Weights of a small GPT-style language model, trained from scratch on English Wikipedia: RMSNorm before each block, untied embeddings.
Each number is 128 + 24 x the weight over its row's rms, rounded and kept within 0 to 255. Layers, rows and columns count from 0. The size above them is the row's rms in percent of the matrix's.

# layer 9 MLP up, 448x192, rms 0.0684, rows 250-254, columns 0-95
size [ 96 103  97  99 100]
[[ 99  82  78 118 110 120 120 104 107 124 156 144 138 122 159 157 153 157 124 112  94 108 136 154 107 133 117 154 167 129 119 111 142 155 120 137 141 134 129 104 164 111 148 128 138  96 163 134 157 103  84 133  93 138  94 160 115 145  91 124 146 121 118 144 127 129  89 151 158  85 161 170 143  67 105 140 142 144  96 152  93 143  90 153  81 120 147 134 173 140 117 151 117 116 137 169]
 [133 123 129 114 117 159 103 126 149 136 125 164 170  93 106 143 149 151 158 122 120 131 120  90 103 148 133 173 110 101 142  95 142 140 126 115 124 138 122 130 138 113 140 113 103  87 124 118 122 129  98 133 154 123  90 112 137 100 140 165 105 121 161 106 143 129 179 135 116  98 118 105 110 125 110  86 125 139 119 139  96 106 148 130 210 106 134  98  83 159  85 190 160 132  78 136]
 [161 145 123 194 115 113 109 113 107 178  82 102 134 128 136 109  79 124 121 141 107  95 146 117 115 128 114 141 142 179 130 130 116 106 140 124 130 104 123 127 108 139 124 138 125 150 131 122  92 154 134 156 146  98 162 118 168 117 126 130 205 107 114 140 147 136 124 134  99 168 109 110 182 135 134 136 135 121  85 117 148  83 168 145  96 113 126 143  91 102 147 116 111 133 153  89]
 [107  88  85 124 154 153  99 166 111 103  87 141 193 106 124  90 159 106 125 122 116 154 158 113 174 122 133 142 117 123 123 169  96 151 105 173 118 119 123 167  89  89 129 157 149  93  96 128 128 127 133 130  99 121 151 158 138 125 133 108 133  86 129 161 128 141 124 144 142 101 123 141 111 114 113 167 128 149 149 118 105 134 159 132 158 104 119  84 102 134 117 145 158 179 175  96]
 [ 71 127 122 111 105 121 133 118 131  85 104 188 109  93 133 155 171 120  82 121 126 116 142 129 106 106 137 167  92 118 130 127 149 129 158 132 134 118 139 152 138  89 107 159 128 167 120 126 165 115 138 156  98 118 159 135  70  84 121 138 117 155 113 119 150 125 129 106  61 144  78 151 123 120 109 133 113 121 120 138 104 143 121 123 144 115  90 145 101  90 164 105 125 136 149 112]]
# layer 9 MLP down (transposed), 448x192, rms 0.0695, rows 250-254, columns 0-95
size [ 99 104  98 101 100]
[[106 129 101 124 114 167 172 150  93 111 152 148 134 129 149 118 173 129 128 159  71 130 145 127 155 154 124 155 106 111 104 116 149  65 173 113  98 123  95 130 134 117 135 132  85 171 145 139 120 101 132 186 127 115 128 111 155 134 157 117 132 150 125  96 102 102  84 171 112  99  91 153 131 170 115 157 113 137 144 108 133 123 115 154 155 134 127 107 128 165  62 147 127 147 158 133]
 [135 146 127 137 128  93 142 118  84 160 136 128 161 154 123 118 111 162 127 113  93 125 103 131 127 131 124 142  66 137 140 140 126 130 112  55 137 175 112 146 116 144 118 138 126  86 117 133 144 126 175 114 122 146 153 168 130 141 144 166 108 104 166 113 110 101 140  98 149 124 149 158 121 111 178  99 157  88 112 134 132 168 145 151 172 100 121 139 124 134 106 130 146  95 136  95]
 [158 139 127 125 178 137 153 152  73  82 138 105 135 102 128 110  82 175 153 121  78 149 111 134 121 149 139 133 154  76 146 111 154 136 130 111 150 112 144 143 174 116 171 107 119  98 109 109 125 123  92 145 150 131 122 117 129 115 147 122 150 153 121 141 110 111 129 118 182 144 107 138  70 159 127 150 132 126 119  91 101 145 184 165 116 124  86 113 116 164  73 152 144 127 128 173]
 [113 138 130 123 146 122 130 127 103 126  97 115 132  63 107 114 107 138 159 131 117  84 142 155 144 124 123 101 128 133 123 155  67 151 133 120 126  96 119 178 114 125 158 138 138  96 118 194 124 129 118 139 148 118 137 142 107 137 130 160  72  87 121 152 170 205 143 134 116 124 131 169 130 111 128 135 122 132 118 106 133 137 147 118 113 112 110 109 118 140 163 156 152 140 138 167]
 [118 125 151 123 119 150 137 126 116 176 162 137 127 111 141  74  96 102 156 110 124 200 113  99 141 179 141 130  85  91 108 149 109 115 144 124 130 146  86 162 151 123 113 139 127 165 126 142 125 154 115  74 180 112 125 160 143 116  90 110 115 132 138  77 122 140 117  97 139 122 115 107 105 109 116 118 124 120 100 162 130 125 124 160 109 113  95 112 104 125 146  96 146 145  84 139]]
# layer 9 MLP gate, 448x192, rms 0.0703, rows 251-254, columns 0-95
size [105  94 100  97]
[[139 124 170 141 175 115 124 182 152 169 110  99 105 130 143 142 146 157 106 111 122 150 128 107 118 129 137 125 116 119 118 149 137 129 133 144 100 124 150 120  98 129 128 124 153 145 125  96  83 133 108 118 124 140 142 100  89 124 102 116 118 113 149 142 127 123 193 101 133 125  85 126 147 152 114 121 133 125 165 166  88 160 170 124 127 104 128 134 111 122 150 172  95 129 152 112]
 [131 139 141  95 119 110 130 155  87 166 153 114  93 125 110 154  82 151 129 115 121 128 163 128 119  99  87 114 109  99 142 152 142 113 145 159 120 141 107 132  94 131 101  82 100 148 112 173 141 149  87  72  99 130 118 141  95 161 100 134 124 129  99 115 159 142 175 147  91 144 139 134 141 120 166 126 120  85 115  91 111 132 126 100  90 115 135 121 130 111 177  71 117 146 137  80]
 [119 156 144 154 111  95 166 137 174 122  88 151 150  68 126 126 106 124 127 105 126  84 117 144 122 132 142 122 180 168 119 116 120 140 160 125 134 103 146 107  93 156  88 124  79 131 125 130 118 118 112 135 132  92 127  97 116 124 142 134 106  99  95 127 121  81  90 135  97 156 148 155 143  72 115 122 165 128  75  95 102 131 140 134 134 115 160 133 139 119 147 119  67 109 157 126]
 [126 188 159 117 106 161 129 134 169 116 109 144 149 132 101  74 139 119  96 106 130 110 148 135 123 125 145 131 153 108 104 104 113 120 156  69 103 104 143 112 101 166 120 112 112 152 160 137 140 155 132 129 150 121 161 133 142 109 151 162  97 107 137 159 140 109 111 125  91 118 120 172 177 105 139 158 111 143 156 128  60 117 129 143 134 125 107 135 159 114 129 110 111 104 111 144]]